Weights of a small GPT-style language model, trained from scratch on English Wikipedia: biases.
Each number is 50 + 12 x the weight over its row's rms, rounded and kept within 0 to 99. Layers, rows and columns count from 0. The size before them is the row's rms in percent of the matrix's.

# o: layer 7 attention output (transposed), 224x224, rms 0.0726, rows 164-191, columns 168-223
# v: layer 7 attention value, 224x224, rms 0.078, rows 165-192, columns 168-223
# q: layer 7 attention query, 224x224, rms 0.118, rows 192-223, columns 168-223
# k: layer 7 attention key, 224x224, rms 0.0878, rows 192-223, columns 168-223
o164 102:53 55 30 55 43 46 73 54 43 54 47 60 32 53 56 43 50 64 38 36 42 36 43 45 63 64 44 37 46 67 58 59 53 68 55 50 59 49 30 59 31 74 66 54 44 63 48 39 45 67 34 48 32 55 53 54
v165 097:53 45 53 68 51 59 63 28 49 70 41 42 59 32 33 37 46 67 49 61 31 44 54 63 58 49 57 49 38 51 51 49 48 22 54 31 65 50 30 49 62 52 41 60 57 66 58 45 35 37 46 51 69 35 61 44
o165 099:33 54 38 28 66 74 48 47 45 63 60 50 52 67 46 47 42 55 58 53 54 65 24 47 55 60 37 41 54 50 66 54 42 54 46 31 46 48 48 43 37 60 39 61 48 28 45 47 82 59 33 41 55 48 31 49
v166 097:60 49 15 56 54 57 42 33 33 62 45 64 47 45 62 52 20 53 46 40 50 53 45 33 42 28 47 54 50 74 48 27 53 52 53 61 47 65 49 36 49 67 57 60 54 73 51 62 61 42 49 51 40 40 47 46
o166 099:36 35 47 56 22 53 32 56 46 40 52 46 49 64 21 37 73 40 62 62 59 25 66 55 59 52 42 56 60 40 61 65 61 47 32 42 47 46 45 54 60 39 41 39 44 47 45 46 44 63 41 57 57 48 49 42
v167 096:36 66 62 45 44 53 59 53 45 47 75 44 56 54 60 75 31 69 35 61 29 57 56 51 58 60 44 31 37 70 58 38 41 48 68 46 66 37 50 62 64 50 41 39 53 56 59 45 56 46 43 46 52 56 77 70
o167 094:46 43 52 44 67 43 54 39 59 63 36 65 59 68 61 68 35 47 37 23 28 45 62 52 48 31 56 62 54 48 64 51 46 48 65 49 48 42 54 22 52 25 61 51 33 60 56 37 56 52 57 50 44 45 27 37
v168 098:56 47 51 38 69 45 52 59 69 55 36 66 61 52 63 61 51 50 46 56 37 41 67 57 54 39 57 45 38 32 51 31 54 44 46 75 36 44 64 70 66 32 42 53 45 41 45 58 50 47 65 47 52 41 38 59
o168 095:43 66 72 64 38 38 47 49 41 65 62 53 56 43 50 49 55 55 45 35 50 57 35 59 47 68 50 57 59 71 29 47 32 37 53 46 82 40 60 54 43 46 51 51 53 39 30 32 52 47 37 57 44 53 54 56
v169 094:55 49 67 43 60 61 44 74 64 61 38 54 41 45 49 65 52 47 48 36 58 40 44 48 70 76 58 54 65 63 70 50 65 42 56 57 46 59 48 36 56 64 35 34 59 61 29 49 54 60 79 49 49 55 40 75
o169 099:39 47 36 63 51 30 25 49 42 31 55 35 54 51 57 44 50 66 34 44 43 67 54 85 40 40 47 35 58 50 60 63 47 42 51 47 50 63 75 41 47 45 55 50 34 63 64 45 44 42 38 33 55 39 63 43
v170 090:60 50 48 53 42 44 55 56 39 59 64 30 55 38 59 45 51 49 49 43 52 63 49 42 43 60 82 45 47 29 28 43 28 54 19 43 32 50 51 66 61 60 39 43 57 48 37 29 29 61 54 20 40 72 53 42
o170 112:47 65 58 28 46 50 47 33 19 38 50 70 53 49 59 67 32 44 55 42 50 47 43 50 43 54 46 40 54 74 46 65 48 31 57 67 58 59 41 38 70 67 27 55 44 36 69 50 46 37 27 55 49 49 57 61
v171 093:75 68 60 58 44 43 64 61 38 58 48 58 28 47 53 56 52 44 85 67 41 38 45 38 49 60 49 44 65 57 54 46 50 56 54 40 59 33 60 56 38 51 79 69 50 56 69 53 58 45 56 37 53 50 47 49
o171 091:43 54 53 74 67 45 50 59 56 55 67 44 50 67 58 43 49 49 26 29 68 41 59 55 63 56 60 67 41 53 62 34 56 54 58 60 36 38 36 46 49 57 32 62 46 39 43 52 36 44 31 67 30 54 60 27
v172 091:47 47 37 64 53 69 70 38 43 60 57 57 69 59 65 31 54 60 22 58 51 30 31 30 15 33 62 47 66 35 63 52 59 65 29 48 12 56 54 60 43 48 42 65 53 57 49 54 49 46 43 48 53 44 36 53
o172 101:39 42 69 37 40 62 44 84 54 60 44 43 52 42 37 44 41 39 64 43 46 54 52 47 46 54 39 39 23 59 31 64 41 48 43 62 60 54 63 59 51 66 77 37 54 53 54 56 66 68 46 46 25 51 48 51
v173 103:59 66 48 46 58 57 41 38 79 47 66 72 59 38 32 54 44 41 48 37 45 49 52 39 64 71 50 41 70 36 36 45 45 55 50 35 54 55 40 57 80 51 32 40 41 56 68 61 65 38 66 84 51 39 49 53
o173 101:39 30 62 67 39 34 71 41 39 67 40 42 46 59 65 54 44 38 72 64 52 56 65 30 28 52 64 58 48 44 51 40 44 56 61 61 34 64 47 58 52 76 38 53 51 48 56 44 59 48 46 37 53 48 46 52
v174 095:42 47 46 39 64 61 44 77 37 61 32 39 32 60 39 33 64 67 42 48 42 44 59 55 38 52 51 67 52 57 48 35 50 40 49 41 59 55 62 54 41 40 58 44 55 48 44 62 33 55 39 57 45 52 39 71
o174 092:34 47 45 59 47 48 57 55 85 46 53 76 44 69 55 49 57 65 50 76 48 74 30 67 65 40 39 44 32 41 32 30 68 62 36 44 75 52 64 40 57 32 47 57 41 55 65 49 58 32 66 59 22 54 68 39
v175 100:54 49 43 74 70 48 59 48 35 41 62 63 75 48 58 55 61 34 32 39 65 36 58 55 49 65 47 49 52 53 44 63 38 43 35 29 51 59 60 51 38 50 49 54 44 39 31 51 53 36 41 40 50 50 40 52
o175 100:47 45 43 29 44 25 52 51 50 54 40 40 34 45 55 52 27 58 49 56 53 56 30 38 59 35 80 32 48 54 47 59 51 42 67 43 35 48 59 45 43 31 68 42 54 60 65 23 58 39 40 48 66 47 47 38
v176 096:54 30 67 44 41 72 43 42 52 71 55 57 50 57 64 42 43 51 35 43 60 41 55 39 37 48 67 57 41 47 36 40 46 29 56 62 61 44 43 56 54 56 49 57 38 53 53 48 60 49 48 56 49 39 18 41
o176 092:39 72 23 58 27 56 48 35 64 49 29 53 64 59 47 53 51 44 64 52 70 52 31 55 49 45 30 58 53 51 70 61 54 40 38 33 55 57 50 70 31 29 57 54 64 39 43 55 52 45 55 57 62 49 39 52
v177 099:50 13 57 55 51 58 57 26 53 76 54 40 56 59 40 60 48 58 54 35 77 53 53 42 68 47 29 48 53 42 40 40 60 28 70 58 64 51 62 40 43 51 66 47 45 33 51 48 37 41 49 59 48 50 82 48
o177 094:50 85 55 54 67 38 64 60 50 43 44 57 39 60 52 63 50 53 52 58 35 50 55 51 61 50 70 66 44 45 40 53 71 74 67 53 44 47 67 23 53 42 45 63 66 68 49 45 38 55 30 60 31 59 30 55
v178 105:50 40 53 39 42 49 45 59 59 63 50 23 48 25 52 48 41 41 50 55 49 49 50 67 42 42 51 26 38 44 45 45 65 55 52 49 55 37 75 45 61 37 51 66 66 52 50 26 52 39 66 60 41 49 35 45
o178 097:38 39 57 38 53 56 40 49 47 58 43 66 44 38 53 53 37 60 57 53 47 40 54 37 59 40 57 57 59 31 30 63 30 58 52 51 57 39 45 47 64 55 50 57 48 48 56 48 24 53 74 66 65 45 31 35
v179 094:42 31 61 62 66 61 39 51 60 41 61 58 40 65 33 46 32 61 52 52 42 48 86 59 46 59 58 48 43 38 59 33 52 40 62 41 54 52 66 49 61 41 39 32 28 55 31 61 67 44 68 41 23 58 55 50
o179 089:48 52 60 29 34 35 67 40 35 62 64 35 41 34 54 35 45 55 54 23 53 45 40 41 44 51 59 43 44 43 44 51 53 75 29 58 54 51 63 57 59 67 66 63 54 42 66 42 44 66 57 40 43 65 48 76
v180 096:37 63 47 44 75 30 57 46 37 28 44 82 64 48 56 07 44 34 56 52 56 46 41 62 65 55 43 68 36 29 68 59 24 58 54 44 71 40 52 28 49 50 62 38 48 37 67 40 48 53 41 57 59 64 47 55
o180 102:44 48 51 58 49 58 55 62 58 47 62 50 50 35 49 56 36 49 48 65 49 45 66 49 55 25 55 45 63 67 40 39 60 39 24 60 60 46 21 46 56 52 48 62 54 61 41 44 48 34 57 40 55 48 44 52
v181 097:36 49 47 29 65 42 75 37 33 21 64 67 50 69 29 47 36 34 36 79 40 58 45 36 37 32 39 52 46 57 52 64 66 40 52 29 64 64 52 64 55 65 43 36 44 56 52 46 65 48 58 55 68 47 22 44
o181 087:52 60 48 57 53 75 67 41 60 41 45 40 48 47 56 47 72 43 61 20 62 59 45 65 32 56 58 47 61 58 69 43 27 67 77 65 35 52 57 66 42 50 49 33 51 60 41 40 41 31 68 58 53 52 63 46
v182 097:47 42 45 40 56 46 42 52 39 45 55 52 71 44 72 37 49 86 41 43 50 41 44 56 53 50 43 38 51 54 49 47 37 63 42 57 59 61 37 54 40 46 59 33 55 52 52 34 44 48 59 61 42 53 41 60
o182 091:37 54 49 60 50 63 60 48 70 58 52 27 45 53 38 39 43 31 43 50 50 60 49 50 42 50 41 41 53 41 60 39 79 60 37 59 39 31 40 46 47 53 55 48 59 58 71 39 44 67 51 52 61 55 52 64
v183 094:43 51 33 48 40 46 58 64 64 42 28 63 59 43 45 56 69 38 49 66 57 53 58 51 35 61 57 42 59 57 26 40 49 40 38 65 46 53 46 36 61 52 62 71 53 68 43 41 55 61 62 47 49 67 34 49
o183 099:52 59 78 44 61 53 71 59 44 51 58 54 62 67 48 40 48 75 48 47 93 41 42 63 53 57 47 50 59 49 52 30 36 57 49 33 20 50 49 75 38 40 37 33 30 53 49 61 48 16 36 48 63 64 44 44
v184 100:51 68 52 61 59 45 59 37 60 66 62 65 40 45 57 71 40 58 52 60 48 39 42 34 55 54 66 43 54 69 49 76 62 55 46 62 47 61 67 49 53 64 36 39 39 44 45 49 48 60 44 42 45 43 79 74
o184 104:43 52 39 47 37 45 39 53 40 52 47 41 52 67 76 57 47 22 57 52 55 46 63 66 62 60 39 52 39 32 70 34 41 48 56 40 57 30 32 57 31 37 50 68 46 66 54 52 54 49 54 42 71 47 43 41
v185 095:53 45 44 65 42 24 42 55 69 58 55 56 32 47 65 47 44 49 56 55 56 30 50 56 64 72 68 54 80 42 54 65 65 56 39 45 32 77 41 42 56 42 65 46 46 48 53 40 49 52 50 33 26 61 43 77
o185 099:68 59 40 25 36 48 53 49 55 34 56 39 28 56 41 69 60 44 45 57 51 48 73 64 39 53 32 36 44 75 41 34 59 50 67 41 53 32 56 35 48 62 52 34 49 61 42 53 47 62 44 47 52 58 49 38
v186 099:47 54 48 57 30 71 57 33 59 74 44 63 49 54 47 23 45 53 42 50 41 60 45 34 62 55 68 43 50 43 61 41 55 45 32 32 58 48 42 51 56 55 44 52 37 57 35 67 64 48 49 54 43 59 61 45
o186 100:29 39 44 36 56 62 50 52 43 47 32 52 38 59 40 48 76 49 53 44 63 58 50 62 50 61 48 44 37 57 33 33 46 57 47 80 48 32 76 45 58 45 62 34 74 26 57 66 54 49 44 52 31 51 40 43
v187 099:56 39 54 63 65 44 51 59 45 63 55 61 60 60 53 41 60 40 57 49 49 60 25 32 53 68 49 50 38 52 44 45 61 49 79 45 55 51 29 47 56 40 73 43 45 55 62 50 40 43 47 47 44 39 50 53
o187 097:56 61 33 59 55 42 52 27 64 26 43 20 38 35 58 68 38 59 62 57 57 42 62 58 40 53 50 52 52 43 49 49 43 69 33 47 78 69 67 48 54 47 54 64 45 48 44 49 40 48 37 51 36 43 61 35
v188 090:50 44 35 53 40 35 65 53 67 42 35 38 55 57 40 57 32 44 21 70 49 55 43 46 40 37 38 54 48 51 19 53 38 35 36 47 70 49 53 51 40 58 42 64 60 69 42 27 56 35 57 58 44 65 46 43
o188 098:34 75 56 32 37 66 27 45 47 61 64 63 56 42 58 58 50 77 39 26 28 49 50 34 59 51 44 47 34 52 65 57 61 64 40 39 44 49 31 61 80 54 48 33 67 41 41 63 26 64 47 38 51 37 58 63
v189 088:42 70 41 48 53 40 47 30 31 62 58 47 49 34 63 68 62 43 37 69 48 30 59 66 48 57 58 49 37 56 61 65 59 45 36 63 47 52 60 29 56 54 51 54 55 53 68 50 38 70 70 26 37 43 38 33
o189 098:46 53 81 43 40 34 50 48 50 44 61 31 53 42 32 45 53 29 70 56 44 65 53 48 62 40 41 47 58 42 37 66 57 53 58 38 34 48 47 53 36 60 38 58 59 37 55 58 42 53 31 68 53 68 64 39
v190 094:71 47 60 73 57 36 51 59 42 34 51 65 50 50 28 44 63 49 61 48 24 63 37 43 66 53 59 71 60 73 42 40 63 42 55 54 56 62 33 38 34 25 47 34 53 46 53 38 63 47 68 77 21 69 58 38
o190 100:34 32 44 37 53 55 74 68 58 55 41 52 55 35 48 37 63 66 39 31 45 57 69 41 51 47 48 31 61 39 60 42 35 59 48 52 36 20 40 65 68 47 54 44 59 46 42 69 57 47 43 36 44 48 67 43
v191 099:64 52 29 55 41 53 41 44 40 52 60 52 80 62 63 52 59 32 49 45 36 57 57 44 66 40 50 38 51 44 44 48 39 31 31 59 51 48 36 43 63 46 50 43 73 36 46 47 72 48 49 38 41 45 63 53
o191 092:41 55 65 38 60 37 44 62 23 38 61 63 49 48 35 40 36 52 77 46 52 33 51 62 53 59 47 65 28 64 52 40 49 49 66 34 25 38 50 46 55 52 59 52 66 67 59 66 51 46 55 53 72 51 54 37
q192 106:56 66 38 57 41 54 60 33 51 28 40 42 24 35 77 64 37 28 58 46 77 35 51 43 58 35 65 53 28 41 60 67 48 41 50 54 42 68 71 52 39 44 53 73 73 47 46 55 44 50 65 59 35 44 47 65
k192 088:60 45 47 42 58 55 40 57 19 50 34 55 15 34 66 49 48 59 54 50 61 45 34 52 69 71 51 46 52 38 40 66 50 33 58 63 35 48 46 52 62 41 48 56 33 24 34 54 39 24 61 43 51 51 55 62
q193 077:61 70 51 52 54 57 69 45 61 48 44 50 50 64 51 57 58 45 48 42 51 41 57 50 63 35 44 84 41 54 64 72 51 80 09 27 48 52 54 57 31 72 39 33 71 46 72 45 45 54 59 50 38 42 39 51
k193 102:32 64 42 33 42 67 48 25 34 54 43 58 46 23 37 44 46 55 55 33 54 29 45 49 56 51 51 45 57 40 65 54 44 38 50 46 41 51 60 53 65 57 80 43 48 59 46 44 45 59 56 53 47 73 39 68
q194 082:66 43 58 56 30 70 74 52 46 32 55 63 68 31 53 69 55 41 32 48 57 25 29 68 55 48 41 54 41 51 59 50 63 61 55 45 50 57 40 46 28 73 34 44 46 35 60 43 66 41 48 38 47 57 30 27
k194 087:62 51 50 56 52 35 52 64 65 48 63 39 63 78 52 51 49 59 52 38 44 59 50 56 82 40 56 49 47 53 54 46 50 61 35 49 54 41 50 71 43 62 12 51 52 57 75 30 66 55 44 52 39 46 44 18
q195 087:44 57 52 50 45 40 40 58 46 44 62 37 51 49 51 57 32 48 44 31 36 68 44 55 66 51 51 54 51 54 47 45 58 45 45 43 25 61 70 25 61 37 65 34 37 46 47 45 60 48 63 58 69 56 62 45
k195 093:50 53 41 47 44 57 56 50 30 44 44 59 33 35 58 62 46 32 33 42 65 54 63 45 29 72 55 73 55 49 32 55 57 38 43 60 47 53 28 29 50 47 61 67 47 33 29 71 32 40 42 50 61 51 49 55
q196 090:41 37 38 63 49 55 56 50 47 71 54 44 48 53 56 39 45 37 46 39 38 31 33 25 93 55 57 44 38 87 48 46 45 51 59 71 54 54 61 37 61 38 32 57 60 47 58 48 54 58 57 58 44 53 37 39
k196 108:71 38 45 59 52 40 74 55 63 47 82 42 50 82 69 51 57 70 50 36 48 61 55 62 77 21 56 36 24 95 33 54 50 59 38 59 54 54 53 55 54 57 30 52 57 50 70 46 48 54 37 56 46 44 53 47
q197 100:36 61 39 64 44 59 34 45 68 81 38 47 34 46 54 39 60 39 52 44 31 44 48 50 33 57 53 45 60 38 55 77 48 31 35 60 49 61 39 59 34 50 55 43 61 51 46 45 41 66 57 37 45 49 62 44
k197 100:41 42 44 53 36 62 57 55 32 50 36 72 38 30 61 56 35 48 41 58 56 54 45 53 55 78 42 44 58 35 43 70 71 40 47 50 47 60 27 44 46 45 47 59 48 19 43 65 46 28 72 50 41 40 61 38
q198 088:78 70 48 53 45 33 52 50 52 38 50 67 48 48 57 54 44 57 42 37 43 63 38 58 43 51 58 57 35 52 37 37 41 58 59 46 60 45 40 39 53 54 34 47 28 37 67 56 57 52 30 46 50 57 36 52
k198 088:60 47 63 49 48 39 38 33 75 63 71 50 52 71 49 41 57 67 53 36 42 50 55 42 76 25 59 51 41 68 55 35 51 59 51 45 59 42 63 61 42 57 38 56 49 71 55 35 64 57 48 41 45 50 45 47
q199 101:54 73 43 55 38 54 62 54 49 23 25 51 46 57 44 37 64 59 39 54 49 45 37 63 24 25 51 32 50 46 40 57 50 42 37 60 50 53 43 46 55 64 57 59 34 70 47 64 34 65 50 48 62 34 46 67
k199 105:44 55 63 41 39 49 49 45 27 41 48 67 43 21 57 67 38 66 43 46 52 64 46 50 56 71 46 57 54 40 44 48 55 48 45 73 44 50 45 45 49 52 46 47 47 52 66 39 61 32 62 53 52 40 55 50
q200 101:51 82 61 53 50 50 50 60 40 67 53 45 26 75 69 43 37 52 45 45 41 55 57 44 33 62 51 43 55 53 34 65 64 55 43 36 38 65 65 48 79 64 48 45 49 44 65 36 35 60 26 53 44 33 43 63
k200 084:35 50 54 53 53 37 56 18 30 44 30 50 27 32 60 62 43 44 51 64 54 48 38 47 35 70 58 53 57 47 21 53 47 46 64 56 43 44 30 53 72 54 67 46 48 39 40 52 41 63 46 45 75 59 48 71
q201 080:48 52 70 42 56 40 64 49 52 41 61 55 56 65 51 50 45 36 48 45 57 39 50 39 62 25 53 56 27 66 51 47 62 39 41 33 41 51 62 53 31 46 41 44 51 35 40 62 45 40 42 48 48 55 69 43
k201 111:38 60 35 59 63 55 50 22 66 53 63 27 52 53 51 35 75 35 54 36 40 28 52 34 69 28 38 44 62 57 48 35 56 36 52 42 59 36 74 63 52 54 64 30 46 60 54 57 53 72 37 50 52 52 35 59
q202 091:33 28 40 47 43 38 42 71 65 59 52 40 46 43 56 44 51 58 55 61 50 73 71 48 42 52 44 60 64 43 52 63 38 57 43 47 59 30 66 47 44 61 54 49 25 60 47 43 43 33 38 51 52 49 63 40
k202 125:46 49 57 21 29 48 56 57 47 44 61 83 29 85 46 59 74 67 44 56 47 47 44 47 52 31 61 44 46 58 50 41 40 54 48 44 61 30 56 49 10 65 33 57 33 62 54 41 59 35 56 49 35 30 73 40
q203 095:45 31 70 42 51 53 53 38 49 76 48 41 46 48 77 58 48 45 34 53 44 65 65 49 41 44 51 42 48 64 59 70 53 49 29 38 55 56 71 65 56 62 46 69 25 39 58 50 74 50 33 45 39 47 61 31
k203 085:42 37 30 56 39 54 61 42 13 49 43 54 28 23 64 63 58 38 61 55 37 40 44 29 35 74 51 45 60 59 59 48 54 50 63 59 50 55 38 58 75 70 75 29 38 44 38 61 52 63 54 36 55 52 55 56
q204 088:59 46 48 17 50 58 28 60 67 53 45 61 59 53 31 40 50 51 32 45 46 50 51 49 46 42 37 52 71 45 60 33 73 43 52 32 46 43 56 51 79 42 46 56 43 44 35 46 26 32 54 58 49 38 46 50
k204 096:33 63 55 41 44 66 47 28 36 38 31 57 42 25 42 48 41 40 53 50 39 20 61 42 40 69 48 53 43 42 56 40 44 26 65 44 36 46 45 50 67 42 81 37 39 62 59 68 36 50 48 42 59 59 48 66
q205 107:50 32 46 34 38 45 52 78 42 21 51 62 57 41 32 58 56 68 71 45 66 34 56 53 60 42 53 46 56 21 61 27 67 44 62 51 43 44 33 37 61 49 46 53 57 45 53 50 28 43 59 59 63 54 61 55
k205 090:55 60 44 51 45 38 41 52 60 45 77 37 78 70 38 46 61 38 51 45 41 57 54 61 60 24 58 58 50 48 67 31 64 44 40 42 54 40 64 32 44 39 37 54 43 75 72 49 44 69 38 58 53 63 42 49
q206 090:53 50 64 48 41 61 61 56 46 60 72 48 48 51 60 63 47 37 28 38 43 57 42 57 44 66 41 57 54 69 29 34 55 58 47 62 65 42 28 58 44 72 56 51 26 55 71 36 50 43 45 53 46 51 27 39
k206 095:52 60 67 60 65 41 61 45 82 58 49 35 49 79 40 46 52 45 51 27 50 57 53 68 55 42 48 39 35 55 43 30 32 51 41 39 63 46 74 53 29 58 26 49 51 46 70 47 51 63 29 41 49 50 53 54
q207 083:25 67 50 49 43 44 61 58 54 60 27 31 30 55 62 53 49 54 60 42 36 23 39 78 65 46 44 51 47 58 48 50 49 39 46 44 37 60 49 39 52 50 39 46 51 30 76 48 40 29 60 58 53 47 59 63
k207 100:47 34 49 19 34 65 37 66 20 32 42 81 46 35 58 48 47 59 59 60 58 52 43 51 52 55 52 56 62 37 57 60 42 54 65 44 45 51 51 44 41 54 60 52 33 52 36 41 55 40 62 58 42 32 53 47
q208 104:54 66 37 56 53 75 64 50 48 27 35 46 50 69 61 57 61 50 46 46 40 38 41 58 46 66 33 82 43 40 50 48 40 71 39 29 44 48 45 65 50 50 49 56 52 57 70 57 44 69 61 42 57 54 46 63
k208 101:42 50 51 38 49 66 36 51 38 47 22 67 47 24 55 54 23 47 36 59 72 58 39 49 51 86 40 49 55 31 46 61 46 60 42 54 49 52 25 54 43 32 57 50 36 47 33 55 48 31 55 56 47 47 62 42
q209 092:31 54 83 51 40 52 46 56 59 63 69 56 47 39 47 33 45 61 48 36 39 55 63 58 48 45 36 37 58 46 32 43 45 50 64 38 60 54 64 59 39 52 51 48 32 55 40 67 63 45 37 53 53 48 60 54
k209 111:52 39 64 58 47 43 44 30 85 51 58 37 49 58 43 46 68 45 57 60 52 47 67 50 30 44 57 51 67 52 58 46 57 53 63 37 30 54 55 56 53 66 68 31 34 59 38 36 40 79 46 52 55 46 43 51
q210 098:19 57 58 58 42 53 52 38 83 42 40 29 58 50 49 34 51 36 53 52 45 47 59 51 44 32 48 42 61 51 63 54 56 44 49 32 43 85 65 62 25 70 63 68 63 80 25 54 56 27 65 40 51 49 62 49
k210 089:46 55 31 42 51 64 52 47 45 42 28 53 26 16 49 51 46 29 48 60 55 22 49 45 47 66 42 50 81 40 52 54 61 43 58 48 42 73 40 51 66 43 65 42 50 46 37 45 54 37 50 66 59 37 61 51
q211 093:48 75 39 40 59 51 45 37 58 62 47 55 82 62 42 48 65 52 54 38 46 64 60 50 66 55 40 45 60 51 45 38 42 59 72 44 59 44 33 44 64 61 52 50 39 49 34 54 41 47 30 50 63 58 47 58
k211 108:33 60 50 41 44 55 38 42 43 55 40 56 54 17 59 45 34 56 44 37 57 25 60 52 26 63 44 57 49 43 52 48 52 39 59 26 31 54 31 40 48 38 70 59 46 54 31 46 32 53 45 49 47 54 54 47
q212 102:45 63 37 42 60 31 52 62 54 67 28 55 45 53 50 37 61 55 38 38 50 52 45 56 55 43 53 55 58 36 39 51 51 56 78 35 71 48 23 40 66 71 47 39 43 39 39 51 43 42 52 49 50 45 35 40
k212 108:36 59 46 41 53 28 35 49 68 59 67 50 78 66 71 61 64 50 56 46 43 62 38 41 66 30 63 59 49 53 52 49 55 49 46 40 28 29 31 61 41 74 19 52 48 44 59 26 53 63 43 45 47 46 29 34
q213 083:43 50 57 47 53 28 56 45 57 58 45 34 35 67 53 59 36 65 71 41 44 55 52 61 60 69 46 41 31 43 59 15 31 43 36 32 49 44 48 55 53 70 51 49 29 47 54 45 70 66 53 35 59 47 61 45
k213 129:41 69 39 41 57 46 33 31 69 62 29 44 35 29 36 29 64 40 58 36 46 20 47 42 33 71 33 56 70 43 66 24 56 48 58 35 51 42 66 37 59 61 80 42 54 59 45 63 66 61 43 48 54 66 38 72
q214 088:46 52 47 57 58 42 48 45 54 36 71 57 54 37 51 52 29 58 60 52 34 54 76 48 55 47 54 65 63 43 63 54 61 30 61 49 50 33 47 52 60 42 47 47 31 39 32 36 50 42 33 54 49 73 54 37
k214 131:56 66 48 47 78 50 47 64 52 44 20 45 49 50 54 59 45 44 32 51 70 55 69 47 49 58 59 70 40 25 44 48 67 42 44 56 64 51 37 48 39 36 17 70 55 19 52 48 56 34 60 43 23 51 48 35
q215 101:62 47 59 44 38 43 68 46 35 48 48 43 59 49 64 56 38 56 37 58 51 44 38 67 47 65 44 64 32 39 57 39 48 50 45 50 41 57 38 61 32 56 66 70 31 45 46 71 51 40 42 54 53 45 51 56
k215 101:76 44 73 48 34 34 63 82 61 57 68 47 49 70 59 61 59 70 37 54 30 77 53 53 79 32 56 50 31 70 60 51 45 69 71 70 51 42 45 56 31 56 35 44 53 54 37 25 56 51 45 59 54 43 49 30
q216 091:67 64 65 53 62 58 62 50 47 37 60 58 69 28 60 51 57 38 44 60 58 60 69 57 35 33 46 29 50 38 51 70 61 56 50 45 47 37 48 35 66 59 63 54 65 49 39 54 38 46 52 47 59 40 43 60
k216 126:58 58 69 50 61 50 60 71 29 43 41 46 46 41 57 60 47 54 49 60 55 49 56 38 58 64 67 53 46 41 43 80 67 53 56 67 55 40 28 41 58 55 62 60 51 33 46 40 38 18 54 39 49 50 46 25
q217 102:56 33 60 55 49 56 34 45 52 49 50 70 59 32 44 47 55 52 60 55 35 70 29 52 40 56 50 63 56 66 34 56 36 57 47 73 66 62 46 57 62 44 45 66 53 52 53 63 56 66 36 27 54 45 47 39
k217 094:71 47 49 61 59 54 48 42 64 46 64 26 42 71 39 31 51 62 48 63 34 62 60 56 65 31 49 45 35 56 41 53 66 68 29 58 58 57 63 49 46 59 44 57 64 76 64 28 72 80 45 50 24 49 53 40
q218 080:76 57 37 50 48 50 43 44 64 70 47 44 61 49 64 43 47 36 47 62 42 70 36 36 47 71 47 34 67 48 35 35 45 66 70 43 61 76 59 73 44 47 63 46 47 25 44 44 64 78 27 41 37 45 67 43
k218 101:59 52 49 77 44 52 61 49 60 72 31 34 58 33 66 50 36 51 60 59 44 58 46 60 22 66 42 52 43 44 37 54 33 62 67 49 42 67 27 54 56 38 47 56 54 42 32 46 51 38 49 60 52 61 49 61
q219 094:65 43 38 43 53 46 70 55 44 43 41 30 65 23 74 65 27 52 53 39 49 50 25 33 57 52 60 32 40 59 54 53 60 62 52 60 38 66 57 30 64 37 47 48 35 35 43 80 58 41 46 64 62 53 59 51
k219 096:52 44 39 49 45 33 49 69 66 56 67 37 77 69 50 54 49 58 42 51 50 42 42 58 68 37 68 50 46 51 48 36 61 46 51 57 69 35 23 42 64 46 21 69 53 44 47 39 60 62 46 44 31 39 50 27
q220 078:45 31 68 48 67 57 64 32 68 59 46 58 48 41 56 33 57 41 49 59 55 37 62 35 71 47 47 39 36 49 61 65 54 56 31 40 44 46 61 69 31 36 45 51 57 42 59 53 28 50 64 54 40 69 58 52
k220 125:43 49 59 42 56 61 47 57 45 27 45 58 54 36 60 47 40 56 64 65 54 49 54 45 65 61 39 42 68 56 57 68 41 43 45 48 50 51 39 60 52 48 76 39 28 13 40 56 28 46 64 42 54 38 57 53
q221 092:55 63 65 70 40 66 52 36 22 57 27 54 59 50 35 44 59 52 59 33 37 56 69 36 46 23 48 45 37 58 37 57 63 45 59 67 35 63 51 63 56 63 52 57 52 42 67 42 49 61 32 64 48 65 30 63
k221 092:43 42 45 49 55 74 47 54 40 58 51 51 22 27 49 46 44 49 52 42 53 55 61 33 38 62 46 69 47 41 51 48 59 46 42 58 58 55 51 56 79 53 76 43 68 47 44 47 39 53 46 42 60 62 34 76
q222 091:60 54 45 50 53 38 47 30 53 52 49 41 38 63 40 45 47 41 60 58 32 52 41 36 37 64 57 48 42 45 39 35 58 50 52 30 39 54 50 53 50 49 44 60 47 36 43 54 48 61 62 47 59 50 51 52
k222 089:44 58 35 62 41 47 56 53 40 47 30 44 40 28 59 61 40 38 46 49 64 39 54 53 28 70 45 57 60 46 33 56 49 48 63 53 67 48 30 26 61 46 65 48 51 47 33 50 48 35 55 49 59 50 49 59
q223 093:51 43 37 52 63 55 48 38 59 38 48 32 48 46 61 58 58 65 59 52 62 40 73 39 31 24 59 67 31 25 58 35 70 82 28 36 67 62 37 36 53 50 46 57 57 55 49 48 44 30 53 46 48 49 60 56
k223 092:56 67 38 41 59 50 59 39 88 36 76 30 41 67 39 47 55 45 51 40 27 39 58 42 67 25 45 57 38 33 68 37 54 67 42 39 55 54 57 44 57 55 44 52 59 43 55 45 62 60 34 45 51 71 51 48
v192 093:36 41 33 66 68 65 44 33 42 42 43 47 56 24 45 63 47 43 56 45 49 50 53 54 51 33 42 67 66 52 47 57 55 80 50 63 49 49 41 62 38 52 45 34 37 58 41 45 69 60 41 35 34 35 72 70